Weights of a small transformer language model.
Size: 10 layers, 7 heads of 32, MLP 896 tanh GELU, 6.57M parameters.
Architecture: LayerNorm before each block, learned positions, biases, tied embeddings.
Training: a variant of SOAP for these matrices, 487M tokens, 4066 steps.
Each number is 128 + 32 x the weight over its row's rms, rounded and kept within 0 to 255. Layers, rows and columns count from 0. Numbers have three digits each. The size before them is the row's rms in percent of the matrix's.

# layer 2 MLP down (transposed), 896x224, rms 0.228, rows 654-685, columns 0-223
094:084139126152072099090117153104053143098054145113122100115117144089128097119158127147153143130121132165117106156153156108114190150160187045196131082165128120103111148185106172140100134135151102129112127159088108106140128171191143089169100106145163148164146150119128113090123152113120155114051139126166111169139149119182169119154121141097150165133113165123067062143119173124114169124073150157086113117106177200120150085147107148130195116108155156161135146118125077163188101189096106096133150131166182122154116144159152149137102100107146192112125190089168141107116201133150101150102152111090105160128154093092114126099101189094118150104109115128152087188100124121176146090018
109:116119139119126153120154147171148119165112087163162102142185165107146107103120070078140154160131161122128121111175103076074121103183042149120134127076083135142163171148084109152154127085123086085081095124110131101176122104107137158129181157133165165100176095122100146086132162150101174148161106114119099199100109129107100155156078134148142126108122129072163145102133143176212146157166136100116049091140101117154109120174139158159150201139150084136112082165132113122185129133127085121139134110181182139145126092127113101073121155156044129113114213123106155144127123112060129102153159122154061120164146126120156142169106118105090150138094104154142173148038069175078147094116
114:199081109194173079128050125167110092137101072149118147124123127151079102120134107128112094098155119152107109079093108078136156125152111106137119129100146104131183117095100235137099099141128109085091125131134119127141129132134146168115114133170123139135125143084141099090145165100156130102179108123115156163117137127092136142113170124138106137167083112061109165173144088185164132131120092091129116101140125125110108132088102204126135178121104177095105065122176195104184128154141179157139133133168083202122150034135112150069188157070129107078080142175119165113122129138144152119086127162148176118103131148104184134169155107168117100085062109130120115112100141218144062116144
088:117159094162106214139179104125180155125193150047133164149078117095160096130177120152139170112186144137133111158125156154126106031144158180111128104142094131141094165154160142079115102119107125061125199091070164159143180160105070099139117125115127129130093136105108120145115157185136132105150138132143173121119129097099151166133099104137154143097138167140156164155130139145127139187193172101130156093171110149123134144142137136114110177164213139094096142145162138155063137131133175153115108114100082139121111081157073152135132116137177145107144127110142188044175120132087153180201154137150126070111177119152153101180197140104169163119153173119089111086142098095142109160139
100:132164128179087111057141124078143097083146149120157150164118201154136121130089104110081141101091085138166086148154140135247128119104151117109103132133109142089091051171150075169116111136177169160136117125138145169093140143118150115140120046133095142092128148126118169168129076112101085126131088101158165131140162159127123159085085138128122211119146196116127120158132130111106165097138115126104176097105155131072128104127117114087054182093134128155130155132116084124092125125130085145058087141098075063142151159169086170140078114117143133132131137193133190183118154151125118042114100143124092116099185098059128130137140123145126102077074126187141130153173105135132125151160
109:108075103192114174118139134152143152081087140092197181162175106056146136098040104082121127074113166149154136129096127106112163132088120125134142111102126175111182155156143176177108111182139132179199151169104100104145139145144079100138176120139128162158127148098141116127096082161160107109135124101108086085099172131110086111108101060133119214138147086155123053113156111187105126138147146078109181138102144129127125177134145153119140113109145105151173108207134147139045114118127123153125138095192154101183128064124087111109149126126164106192123133111103138095075156163127101170138113142119080166162101122135164185144108117091089176077117154152140148063084132123149154155122
112:159082141078165128094148068093135153107167095218095183107113145104133124083123121141118165121113195128110097105109075122158110075138068159085103129115131120136171098153066075119032126156105181150147129111109086131080138131112123152126183092173065121060129067131153114097078163109142125095127143135099124110140121140077133113182148138103166133088087160122093162182125099128128175164157111152146102128130081175098096120070129094172169142115128098161085189154138130132161110147110141172145175133087151192086082201173156100140149149122101128157141109174088116123145155107081111127150118125050134138140114087154160112110045160142127133182125107092137180108182119128126143155138
081:141120139109114099200110103131120055072082154100160146075196149132122110120160098133197151145155122139113166209160113131093182053135180168100118095183146155119119142173162087165175114112126144048112177108147132155084140113082184118126126159136135210128151156186098135140105173068098148084114125118100115187074110106094132198136094156117128143086126125111164136148135138131108109181062161142137120102189145106108111114117144115126144133151136183067063090092161128138123122112096138152142169139114144110117148118136109138147120128161078083142140105138127160118152133137125170101122187107103139110193066136108082172163091144123158070154209133126181149138157168091136136159160
097:128109123168098171126138113091152128114208158095105177153073099166148153158159141161149128162139118134072183132152165093182186124114137144166115113174080134107087052126059118072151179155150153103188083133112095144120141117098159073094118121112118140127174108130114102115093078083158126149148108127134127195089159150052174161152038130088104142108157147091145065135085164106136086121188066091155144113182148102124109156109123138168062140149133189108159152145136141160082108118121102134101146169089111116110122128062175092095146125152128104101081158099090133115195106180115139147102136167109190139160127101138146104145168151114088200119161095122137096082150127111105127146123
089:101105136041131080091111077091170164100116131133124166147128171135112127120149123108120121166122147152066159127100143143117123100100119081103199129112056158108134088159114130102080137162093122132138128127200065163111100139106159182155188089096072111114109151164158143151121128132070129162164070132129066090069097173164100119136128146141126099179195072101171119129083136077113172106147152154109123127109174094128129114170183137096120127120113100086106097137108131080094070146150160183137142153159117134075156143150148059074141129079154175118130105143207145162170146130169137117126083141129125123103047111078115084110163176074160116213137131138152156129144141114099132103166
102:128143125144160113095153113094110107128115093125172124112161117149095078157166109092164139147109138070081172147161100110161080201142188152096139104105131122172085114189112190099141110125109158167124169157138167147148125143163064138122162112100095176144150095112112086148126183105130137094153153096136139145166136165173146145125124150125119142150116162197116218077164160136168189100168133082141144180114081146105130112157132147096123063122100149073126135161131158179133143135167116108134139088147144112155125062167113137180058112051114093136106129124145083138110064143177090089084168047122196110127117153158128120117085117100137184122157071135171140168139152173208127136159
113:145122157166134098146107116097131097188151150157149124171088179097161132123129095130102102143110087093090098134164162114145198138130060167168142060055183129118158085133104165172107139166128109090118151136204149070107079114132157150122178096085154131132126099136095082105090167166109185082105124120133125133078117141152148128155134114124099150145132123125136102143139165084071116124097145182062139104085078142079137145187109145083151075113170164112090111144089161154099146137142121127121154132129174071081128188162077037193142151140126070137122095137116127131109130144138107163093147170105162113113139167114175147144116151137091060171126096154145225124191122183122145111151
109:216104170141145104089114164089130128088136074107136094115126121080179101121062135174170139159153134118140119134156103117062128176150148172097104166165090143182138143195141135130109139123080147160133171151126105125113091096152106161156179193168106046122139123108110099104139128115073134131121162153112126112128114149084189148109118126151125105103172123158160205131125111135110075119100108091120154128100103079190061133167061105113106100150112113121076113104116143091178085139115197135147077092139128138145091107128133119133222176105091102139159104120160147199178177184092135073098112092165134174122125123150164139121116113141144116089136114141185097151082113133177106205100
108:171133113113145126138135114094172092089094151165070108090126137096138074125104171124132142121199090083057090101123048136171124070133129127143087094127133106151136201127135163114122117153183148139108119076166109152176112097150133131136145139105178172161096122138121115105111148107154161111166198170120116165114126091128160145138181139153078132142142093088148158110127195146094120152089156145151131125147113140124099117152167087140052098184111123124087185125103140160100084177102053074145090193166058117146168118143129117114151193121099085070047114159103131118110066157117147171136118135173115076145093081103054153132108177122096157068096146126117172113129142137151137101137
110:156126140153134089142127070145169085142127126100138080142170132088103088089117133157134105141168092138091136143125118124172134149145128108183184101112101100105104168140120146112102088158092137164148140094100116153172176102146109089079132138078154130157124134152096143176079173121111106093192125092146154138098123122113124131191186102062115170137099108154098162126162098137149099091136136097157117134130134100099192087145130124168088134084164125074125167123143112112073154090144057202128106166131158107084118113124149130132127255132106146186153118156127141131103155107140166139121142087143156172097043057190087103059189131157139122198163112126079130151133186108145148166182
106:126154138062119126152058151147086112143160069148158123165124064203155156151138134151134067126087119146141134126113133103182109126103110116147150092108151153176130146123173063142173059117125081142170125093131132120168106127192176159101099118089150107111120133142077129065097137117135110162071072105119128145145139160154160078129092139076104167140103132161143142134157074161131125118126145169103114133119130120078141079143146119136130085216049120132082121119085117127132161131181127145103148183104150185122110162082130108119109127092129183095170077136098160164189120016088193120161099134128177139148135099175124138141122042079126118169109143137179140151110128076145118102153
107:178173118125126119167162174132146100124150215159119116142095104102114143111074149159116165146140150152092180155075175153121138113136155098134088121095116162145106114163119064150152158109122052174107166111149120137170124146158104107154151144148107141134096134145162110127142152136134087143148106076051096137212038192137165065153132066133163119156116072133161148093177165101131207141171136152143136056131189148145145109076119139146169120121183177124137120063155189126127119117139165089082143133114102160155116127072185127178107089115114095180142122118155159110132174143094118128136187143094121152098147162172144140061128191092133103109093100116136150127151106178111120186130
093:152201142100171084142160151096085076094131167129119105091189154153107142108170166064144168045104165123104118148097069157159162067195134182100175159145152129079060123146172134112148102148126158156167118152180128137159156118165141134077169110107167152089119132149115145129123142074109116082075140117101106131135159170130208139149161116129104176136114138145126062130060070086144117072079112116087133152109093136107096058084153158145129151088113132122150084106170179081098159124134119129146139182133139123141140128124101134126077168155100153171123148113184055152137142165113157149101157115090151133104100086116119141092129159154139138139115172192109175150149175062121083137119
096:135182144136155085116079149168129157104107193160147180155106095150199101142141134147051173061083161148134103170117172128186101180151124124122138076121104068089125172125077131149175174098121107138096130143141081175046095174143142162074124150097110072075162107098135143123162124097098158189073129143122140092166099139169135162131090125096142146134171075161155087143085123111171157139162097178117125140156130141140094109097090110117121100117135104148121134136104151080137098162168109090062101144093117102119140154099118159099150117128128163095088151174170141092132139166107189110160092135145129170105129142147147126188163178121137098089156115179187198094206148110088157126116
106:101090152089095145120089112163071086132192135138119136124147119102144172175103159111190078152166102193196141205116131131100115137115122045194166162152167095120098168053166134132150155125084114149086115140142150120131096142147100139119086094126153104113145086115113094098146137144133160129160098105158187126179086123144168078098125121158116113092131080109091112076169133181067100181128097125108145107100068186111111093115099146130087149140068180199165124130097168125168102124150110100098131150123144117078187140071154155167133138128098096121135077071155162154126188166128108110108073078125099097125134110138109122139115138085111093146166108122108112165151198080149122082173
117:135101097181165137133166125098135149149152166150125080147127093146192114081129185164147162129120156125139129100108181162083129088107131149134102113070102102077158123101134104136099155128138150174130112194128142134114140065119112103112150148144169106135072108074097098128120163137116088180115111126117090119139129083178137152136101171153120165121140092086086135165176125096166056152134057145117175145169119194134091116136091130097172159075110190130139076129131102139157131130147133102102154157063154128089223145168156154140147138154052182160168142153111086110130122196183131176151147101129153139123097190160121200102138102123070043144165161115089119170075161092148148110136
093:166076141104198102139178116133105101108167070113115112085126172087105128136073108114136070151163103118168113067180064125164154172139094099122122083138106084055127113108152092122094107132157186109207133147114153094099081148111173107118135071118139142103200157127209130163155143134227069110136131150146110094125140153102131090140092140080164132110074040149108143141121181105169117133105119115154126100124140135152106120150166164112191100129070147081180095123159123193098073191127192161162132101177074196118112142093137130145159122145097119090146106132096120179124135115085120141101084117086109146118130159148139129150103119099125107112120152133146105107137118098148152103171
096:103147127155166189165182146131138105092147202185096098101133136196082099142122144091090123135136175139096116150132145084143153125115123063126162110070162142168118137092165138156105126121108143087132153161133130089109189083125144163081126077113121168110101097151151157113137163093173089135141061139157091064131038156170087109121121124173166180079150121118155105133107112084117145163127142134081133118094124141168121131088159088121116124138115119134101136101107181055131126121083114078159169094075130083112129164164133133097116151179111201122087115179130133088134084102111105190186148101120106140104166145196081146142116159138177135148129080178150118229089156086169138129112
107:095184132127162148107148164150075119137095124116183131074108161112147171146158146126108112103097149103148117124133092150094160129161177107154136077120106125140176185189152158092102144126123074111101136107193130158077161126061122102081123108120106138088140103138114095142120100112079125079131213158097112107132153170094137170140149106052121116049127117187050128208096089167152173112156155067143093127135111143130128138040142161092095146191158155101108108145194115151082156147161152137132122076053129156138094098110077156157119098142124146183134099148130148130100147126111082178158129173111120135143135101148133110142107072152110113184170160146127068109187114153081113169132
111:134088070151169120157138138164072101072091121133176145118201126153099133122109129102084127058139132088102167096058082112087096123177117212111156107104168190137111169146104123096072140087147155095138140107109089108097143136102135129167106104137148102148166141032154133121092155116151095131124127137133221072164134123116081123101150064148149162090092112154171108097093126153175112155175086175104118152080123156145106130052130094168108196131105124130136108115203111154106095099070121146155193108158083115149117119148107161173098098121142136114137088120136158185113128129117171182091055078123139102145147125166098147126103084157123159108149104155171150123113162120147115165126
099:210159173166138096154146159116097113141135108117147185121156146122143128184127106114176114173175127138148146153071143098152133078119102162057120134194086150084140137131145117197117068085110142113212134141095130156102110120137150109106117105146111062076141158129132096117108131112203144104120165155119167152126161188093089118104168165141155113118048135124078091111085089106153134156096101155118087096141075148094096127140081089132142169154128112056090123224097141110117150096140173128140100123111110137135076145111117140182114123154175142076074105139107097165086140083139096047104150137115185125139157083125116164160136102127124146174133106080123070132167114105051141112093
100:126135140134131141153082134141174105093149107129059110114083083156171175108082131122099132122100065116086131212143169128128151158103081139090176139127156108136183099158111144169086108146082137058123157140117148139187112124117157132117116121137088171123116097143140133089164108089092123072104105178139118173072141151107123147148140075147173106107149073180141185143109108122123082147122086082154144086132167103123110158125148167132130096084202154142137174105139083204131134082145192081157177161123150190157151191100118136181172116082128128152157172117093184158065172203111100128093151083089131144100135123175158096114169103181106177181124131131131098104161130130151115128095
099:143094129112094137165142137163159174136172117114137122087163157149166169115148130134183138071144089164118152110219146160157117121147098094134137111058110123092164123117121108111124066093156172191100155088105170101139082106146151122133138111122095122118149161159152152070103099134125172139118154121117181096167110125130146165159093164132148165049078189135218191185143125137108060116069106139126075173196172116113133098139145076098145142099110147143160069115112101150127100151164117117165057086105068165131144125114096174110159109129166122141112139136137142110157107150105168085152165079114131108138087032099122087133152123075085112193093117146174132135123170170113119123161
109:125169111125146141095141176106123094107148074072053139129116086099161086107112169109134111108130076116129160107149142202183144152137144148147118108136109111127142075173090130050138109143129117189150126166130132096143115141150087125145141152179097105098135113062128089184114154198107152138097145124117186100067130125109132147081146045143178168077116124117112170152129108147176145188164164143102125169105159158125158085103075142077149132138141129170228110124128137177085103153162101066127185126089111108143207092172121151158146139084158154131108143067127140134130121148154151181133114084152070138085138124155115121061134110125167152141104169150110153089130166069132132163189
103:125129151165122071170128153128115128130177120102067144192084109189189151152130147131098141152073083136104166158105124094168147140144089063120142158129086034185089106137148097174096108127081119067169129130116144157133103187151172096121113083157145131160145156123179125152172140153095147076101130104109164144133155133142167134088085065150075136157148095127129113131130133103170143230115138121141168114146175102155084171164114119116058159167104151168085088106144160139147099095138071139076143129061103150145123121133102080126092117095155100157159134114114123165123104144156089149095134121098052138146107147148180102125134177235138113105110112125188132141149153140085092158137
103:076167121100116118119080115140146186108164104134157115116075098169104098139108146153129108152092149157131115187171091118200100068138164143149163130120077098153136116128092149177148145145125115078152192130158183133161173103089157117097147153152083129153096142131151114130166171117122158154190157131045149186119035135084116163107142143159104107044125144156145103181092074152109119117119120186147127124107179133105155118147151149135080160133166148168134076091140072151189130191106101112091128146136113149103086139138154155128133149149213102112147142107062136147138092039133136170096092136154074120159160081085144065094118120165128082157105119104178121115136130112144155179132
092:111144106101108107117144189079150131155158121191107102156089045125133121194133184109195172137165135172123087122068123122137109115129093108144142128110101144131114168139117115104152193101074153136136120126183156158081143123117124082127114135171120086093152115139131145137125101150127127124184082123132094159092148118166192145081071154117134085103147091128108104217128153099121155123180123073168166141167104163112133079150134108098092211104175138188083095150177167107131099149136113117106138130164113137102101089106146082154085139087134148204089131147186161174118130151142184151094130126157131081168147090132116140106140211104126101087176084077176111122137150102168110179058
# layer 2 MLP up, 896x224, rms 0.245, rows 655-685, columns 0-223
103:137141056140127148122070130111119117135091174114129122141052136085081110126105125138112111103131117150130171112059137174162113130109128106136088076149133089119125130112144140090134136144136138141100110141170130098107069132146093156204150093121169149130137183070139179100081139128175120145180109165123156093159127180115113129067152101099110134171097233142126121112166157107138149081061111156089113102144146128127154129189114163136137168103080112074103081075153214168106076118119125167109118091155128142135034172138104132176075061086167164116141140095173118114137158067131074131140165123145146161083104128140137156053087091176135157122121105122170141161160126075160108152116
110:125061158139120067164098165174196114157165120111104046122149133142120068089143155147079083131131146124119145089145056097134097170113151086122073171113147080115138126112125073120160082151124134169180096124098092122150086174075124164114126101078092077084144165130181128199134075057137160132108126162096133140088173111110101081092194145111151125155122096134110134128162102124114131175145089154128102164151134096112127099120059143140196118115109160114086117070132113124215100128130138171182123157143127183132133115128084155142139110072125131157086089133180219108134184110079135101154141124135126115160138125145148136106166113115141118101177161136157097159135055114102086136152
099:122160140135138010184096155110095141111115099212164095150160084134105133102091130151144113170138120169101093136043084122119126080185180114128201142073131145108158119125108127098153173155134202156077131163129076091153135080156131113142106119164145117144142143140181081106110093099133107084170150137095083146134118111173134089106093134135082098201148155150146067132120116159152095056143087168114093182129134112120135185153170104156148089097090157110092071118106093125166104151133147108177094142159170170187148167117100133142089123095141115163129127076139157061089087156141119130126142134132120165185104151147127129178092125152040147157139138132175155123150154111136118137136
095:119131105164087091100175147081220102137120096140123075102140124187175082122102119089146116129162081098106087082145153173100111120170170100106120126097095124192095120096080131123126100118073149133126095122121167110172105135147090094197118182120172123102089084085094090106142098085113134118164110202125163140120138087143202166111162125138151154147108127113179113130177164129102159147136089115123150072115131066058105157100148071078123119090171170161156091121142096098147187144119108081134065139134137119134161118144101160180162066090132109145100150199165135093108168150129120133109156118149142110090147159188156132110141156127128100140117181180119143114092156141087185213147
117:171111133140151127182176189136083103154100154144142141127063115163147138135129079143133124150115197063140085099154123114155147141139139097085154121090150124103099090091129091115111081113110152111125147073140093155147158144149128118113106083069156109144073169175122142112124059137149095161107140147139115143169208108181077160104114147083120122191153129128130117112112154078125105134165119100123133195111139083147135135139079187103137133184056145155131151134139151076184106100083170140102127132096116203123132186100142152174124194121114127191138140141111137165091109089108106173128066089116184178150171159073116110135113123158081046125153111153083110054103137138121078076172
104:175166112146139178072058144160162130141102122133151185089154113096146103073126123156097116150109164115131142137151183106099126132077133157146074118119097180165136091111126129144118108131114136157147169135104116141142110130153152139100092215146143109110130065153138122125129114052099144128183123144143141095159082176155086133127145184077083161073171167179138159171159110160068149113133119150190078194124143120140104175069112136089183139084115141111080138111125195082112101142166061097118127083128184164091098153088092145050116184191103091098120124156178144117144098157065141124137130124148134141117101113058170100179174098063125137141140148137139120100133185103142111140145
097:162164122241167128121129086091061134156121124147119083166108160128127096116098103166100134098117105086102191135107157067075125174132117148138188147158142121131140096132129088137157153091150165105109097157132097127140151166104119150131116203198097111137107111149199138143181119143153076168139132131127119082164133158177138124113146189108105187166098117128149107108093117149083156127164067127189110175063150100135122133160144131105152156127146112155188110222093094093112103112195071059129080100099136112134154165091137097114206109097104146141086110133168083150120121140091100160137129117146138147150125124089088124114157114063146149131094162200130112150139126144145081071093
092:144128118172172152132147124124117144126115153138117141128116164156139136182152114059164120115086127130170108167109069137064061151155073129138111156096204146158138112121171098149110066147093178083106119161148158105138142079159120184160171138105138148117121090041133144171143089121116123153109111120085202166079127128183094087123176155093135091106122161127133128089129162119087156149064164094115093094124088141147134121086143128090105098162112115106091147139122073099107113067128147197028152109086085105204128110178123137184124124083178132153158073148151127160150126128182058125102081101122050160146100117161136142096140113194134142131106139113147165124130109108116090152171
092:174166096123089119128130210130091141170159085152141109147128192183153109167129241164117180086135124103208136096097096133102142097098206135076099096164126114152095157126106082107144111102133059098101110129133193166165148126115132134159083164132097135142168075083097100046125093132145144165133161112180157105146108116122145114133128117120109148098127122144158076167127072184120109144129166129123123103100120104111143077151101132165074091131127190162097114179146138173099142105068132095112145188180113150102135136100136158132100097111096123089075143121120163085132173087123124165130164099134139150167156109071113180163097129128141137096128115168186080093126180066158101123121
095:193138160147091091128158113152115176124121133109117106145161056152154135091107129138115134117088139094124166066126190160128143132119126093119127127122129127121159176096129126093101136103060089114199094092123063140156095159075135176138157157186107186066101146207109139104132138137176144069130163150120180211148154083182104106142096092124133171113051164127111131090119112159159116104158085166074146153129076053107109136147145146104125153126115114151145112124117071130164112093071150110098104172139108193136103105063178113104162160142105184072123141145161120129112136135116147138105130133137076145148187159096176144060140100120068107079150168174171098096157160158122119118119
092:131143085159171118150144096174122065142136176127150133088118076129107096149130122088127135143089092128157115128109077117160134067105168173126134146130136119131124116142181103138122099159137137156125148116116121225130167137196145164145125128130106105117116178080166148124116131201100128154078151170186153079097112158143071174136106163121142163111200143219106125087186152096098133139126163107064097102083102094130092143107135136149168126116088147073125149212175168159130072120132144152124085108155108150176127135096119141102132174090130068144152129054112121156121195170120095092104134090089170135076116145082092078130135081108156190082183110084130098134082178093124100128138
107:187118114100132116153127167121127183057098104146160157170158118087126155140113119154103120188136132148110153096087130131108139083056170195117085225154063170151161082111123114107051117095144138066127161114104123115078126164099171100092181178199107152129087107085087158109137133104170116145116094104175124130121091119017087099094130129112111143136117072138081136054119108078082188086141117162162119085135087147123159096123142145063093173126145098119152154107146103104191077162119094118136134138157163156155173163078135150094105146125162148168153110143143127110156058139137109145114125128127145110166128089140177146148143124109162115185148143122159109089129152126110092146136
095:095114106160092128133098118075146123121177078083126146096115097177106117119152140110160071147110104121122142133124169090069123142164128133118106138141058094129113094090104069156102117205085093109147096083160199038150205170093128109079124222178130087151154156059118143143100126145128146122171103062138111095198102163112107133129106153142171115096141102169093111118112152122109090089163113140109162122127123132168123155127177191152111120132136098165138121104167139159168177154097168140141159160067123156118131083153175111123123186129115152107164157139130112125185130130195175104098097138107095151178192115148185113129165113138123124161095056107129156172158129117081146133178
102:182150102131130094065163102129107118110134153165108153126159121104127115179111130134143145109172139151161131134131113143117115098107064185152076157133166130119093036125131145078136080135159071079108133084134153162136078141102082128140073152181123153147101149123138091129106119194107154138088141162133136118146122127111164143147155167140083159128101134132132181165201082128108195139121120121119155150164131121137138151044192076111208110124137103147128104117043083159169112110129240133119150152100086147178161091055161113087125123101140177109170092085118103158179122102076138129101146115151156147137115149125116201190180123084106135100142149112112109186127094166165099138139
101:170108082117127162098136113101075136182149175174143123111128132165139097114188127153084110160131183163133108086079135163079119161125180125178082129093090075151210132173116152088178130084075107105125101154101102136115158139155143152133118174097122155142124113100167173132111167156116124151119132110145129089103181094111106149122134098153123121191116106122121072119115134117094101190101040186142147109129184148150163129136152102135149111094114081094082122083147147141239188144052113147130147155122164154110139165091098129162111181204094130127172127098124109110085117093108135098095180144221180128081107112122082117120116133145129165170136106171149113172081110167129108128125
096:104144148180155158152102118109186147108090157201119087065154131089053124161203085150180128127011081182187122100116121144111121139111066141099112128126146131100165101089122150092101121184097114127146150135123082176144120189106140168149141131103162095136143154120099109100094188096130146131085102109143149146081142090127112059141115131091098099103055133125180072175128100112134119147112078148121123138110145114161108094152138099113107141097135123111119078144111144170181111081081125095187174162130084138058124121071159099154117120149179153109159126143133132162187124115110118103074136114174112155143104098177191127110133168095144164168049138135143095135092103164132124160106
099:074099113157104141141101112063255128084174146141102081144196154154120094096074119166096086099116122178142156133146133151032092154120126132122126163086112148153132106194110109119141153097082137098079140207098191150174185090129093085163155078151117148187164101171158168169131130137114172092115108140123154142122097172151052109123134117168149068138101127114137108136115135124183128102148084095151109140087151105127094146106134113097150139076155066142136080181155064071118076123125168150098146149105123116153198121127167128137114116149097131115108124168187108111148129134146130074119163104148123137207144114114153155070122142130128140165145097172118101132105097152143140138137
099:135133075114136131131072148134110151098143104156131145118102094124051109058120095179128093169154138083152133154123178075134169117172146153098130195142130129159154144117084134077118084112111139108076128120173155147145153100132138140142125051135149145146080150123127153088135117127154153103132117142127108144117192095152126128185124156144126093098126184120098122107117097163144107114091142121127067213143088167178124105214218120057083089097148100116116142116094135080138156091122164135188113098086144140110113153078169058143127137113089081168089107079148148135141161189153129109166110158160180152120153086147122172126171116113139154099029143096067128097173146140173095169103
104:151123077096111138097099227081157122130108124121122115099208077151144107116153118174093119103154146115079111129138141134171088097157030112117143109108187158141090150158120185153163139145126121127109102109125126163158109073116130125149125079158158077124122178105178138173084148097156155142093125165160123121109111158109093097112056155125122151181119105177190084111140159079125178056136133153148074117106126115110127177117175070114158132177101113076125123099162122060142130138122132125103158081142096172158119141122128085124104157130150142104100155116142141108136083085111141165166209163173118110129187078187139108096115158118212078119122100077089169141118174108073152132105
108:123138118106116157101140105135128087132168116127203119054159134174174156122106109144136167143175118164143100177133123148110079188106177144121117071091089101094109118178084113153103175097107120125113156134135143161168079150135089114107101087155121131145112147180077122134104118158113096112122200158112184116188102110127122088127117135155140150066143145148155130149110190079074135145133125038184104158122150122115092164097116060185114164158106130134163177157142160164100107152122048075091123079119125069099159145075146153160163143141130141136075132203129117104086124146138148157163128177158078142125094133095145150141105040114123099140150110131181165185099208127157115106166
092:124127140122086162130117144164146150088104165138173176175108069157102123162177110126150150122107070150133111084132068112179125131123136113149071127147134154125106145158161137104086142132146146096120165214175080122136117157130163191154097200141163172155136133121093152089134124101066166152166180144125101099157144081136104173152121116132090139132134151071142116115130108159104130148058114156158132145127090108134165129098070087116083159144161147112139105080105099087179093109069146090137104145109141092187121097047095117144129171061189176100146214154162136129127135105171095119140064118134130085183128091107179122123103162097123076081110110163167169118065121179078127085117
100:165143125094202127140102168109075122124163063088155203146170137112111130098103123121102167172133087178192125125153095131103148112135126158126189182153177092095052063163095126135147165073113137100158112128085117108094121131154092110063112105057160100096126140097084120166139149100121168179140148139143130146174124128123104114186126169171147143189070116151083098149107122158141078117179138181117138126088163109127139164130185155091156108144093170122129125105150053104138092101078173084107135143135147187138187136116176133055061175114135094138129150073110186126116138134107185157104126081153156086158165156187147081116119147120116137131119141105117121098143105116148073146121
106:133138200102131173134081131123092093136119103154108164180132082092170133121111150099138137089165131151136086063067119091080092168159099156080199139140114113136124117140139125118188164155138143102093118102103137136142119098121058152075153157143107075091119098125149062160162137162150168135140179169098140138115149113129096130150079119163114085144153129068063162162031135134097137110139101126148159076142075131152099186154101174122130153184123158131131118160141144130129129156197155098104171136135104132067158119152143184088174105113075190144122128117171124165063189122130083110141139137135130221179135129122147143122157097119143055164158123151175095142069165110127112179110
124:113127074162134158187110109076135097149121131122120135156148187094113084136125154086071110114120179117146151117158103113100136154088129066166124113109157122154134109172148099138132140120185077132119141149147156155125127126079116112105105159145101140113217098196099163135124109168089107179123122162125173117095072177117071175173173146157153133147116153151119151071128166142144150136145118128146107136160095102139167172102118077121110170108088150087195152156176049114093143138121115113091173162113141109079119055085109078111160115132188133124110162165122114164156129056134186179133088121184154133078094188081089099142100185066090127087156145148159182176130167182154104135109
112:123145115088169102110138131107126110125160154130169154119079142095132146147168124106101143110139125127136083167116110217156114164133124113083125151086120125183139184136140076064131101118112040061116123077128123135147134154155071181091099118153051141134128165169117142115189119083147115155131126156115154125150132101128134099174146082056100164173116156143120114108081147140147098120100074098192115164123118094122216158154092217168118137141083087160112121104141089109148162158080168128128124118146105186201092103135132163127091143135125129154129173095083119136168117111090122111124055170104062128111174133125165070143142123125151118093076169190182115167161110066159086129135
104:157168125148189126096149142143115133093143085178125138108162137143052154118145125117176126132123152154144155111133059117112156114201131100151080080071120117122089159117142127143141104172199159153108127080133134146101097122132128149128135127227145072114097078109091137138121119202092158154111095175163100105189114163121135115154099200118107104204063197097122147158132141088139139105119111115160134151143101121170193120126156130181128098134151064125086083122123161110165118090064094128102141194140060143134133133114090099142142141107127170149094121013108125138135136141085102113135157166147169137160150107060082114124096124110142065111133149094132173185114072142148113102115
105:128113150097150068109114104179135084145117121106080120138120150193109085050127115111112147107180143180102132165154087109150117149153070117118103148111109167127138150143126105151168137092127110117152076106118124084144122170143150100112115097148127086117106190160129104141126107172098082169145138145166121127191140137169167147158154138151124201119104125153101152142145141132083091119119148081136077195086085102073150150144112149154170073155143078156130132137117052094134123117089089184050106083107156161153142133127155128146155106112104075070140073155113096111076155076116126196092138146175121086134088085088127158078176100148153168093120129095046099157135167223127128104189
119:124107118098015160131157149147098087125134172166157160099114092059103098135159179129111126145086171136122142087158119097172094145202124078087153129089134146211086194113116170137141153144145145097091138169117140091147134110151138117188159170113181102108168055149104115120129211125113150136170114103101082078199147103173155075111135120145104065113152201160076120111113125159096163136142109118129183170131155130117106133087161160145150144105196179119152151106109145097153174123166125104150159122104120161113113114112109126102126155129111195125151091100122107158140080103093124138158163099096155201171135160122133100098121150128075125081114143173154166087122123118173153145068
108:135100146115129108171080120109139100107110170105122103148033095149169120104144109125090185122166165124093136108054097126137102124127187160119083099086102106120106155110098063095085067184154165128142182124084088186096102073147139145118140095171129072238155169113126121167131119166168122100133150130107150123133160107121137122198143191127118124175126103168078157096109134137099160103160105100142124137106195161122127097181164136160144122165149067112131124066109138074112121138138135143153181138122134173134145043137068149162102135174140150107119140179082203096110154105150156137129154113108135115096148153195125105088098083154115091160091119154136094147168120113116081123083
109:075132207089123097123112108160137160158115120120047122137116136077124104085159148125135223136134100101141138097102124137145076145122091081095080146125104126140133114136098166104147142068126103161097102106122104173136138143119141136104139109100094164189172117159112160125064158122134139108165098113187150169124138124142099115142103128058121123148198121103135150167146135177161081111126100096082122195157105136111116159057158144188142129110064072164186185151095141091097164061126128139154145152204175152119082166125107134084124078153130095240137109154144165105131165160089114148150138152124140141099119125092148137162124143075108172123147162212115135139146102120101139194100
095:155107191169126092182122141112061149158137145136164117131140112116117170103147118058157128131144148097168115198021118170104119116142071081113117172125132144100127138138069091098161156153115171134150119160146179141102146135143163142117093125134115102122130173081096077128143162093049125108083110133139081125105131075175118100119146138121136172119096087139145127113119159130093143143128157118126109125092111141117192158213160126121115167072152135083130078112165131088098084129079089109106153175140149090000111147070152130164106112098083104143084137164150148153131085137130130123082125093159157118146141129086104134162147110088107137167159122152150156232126124173141061169128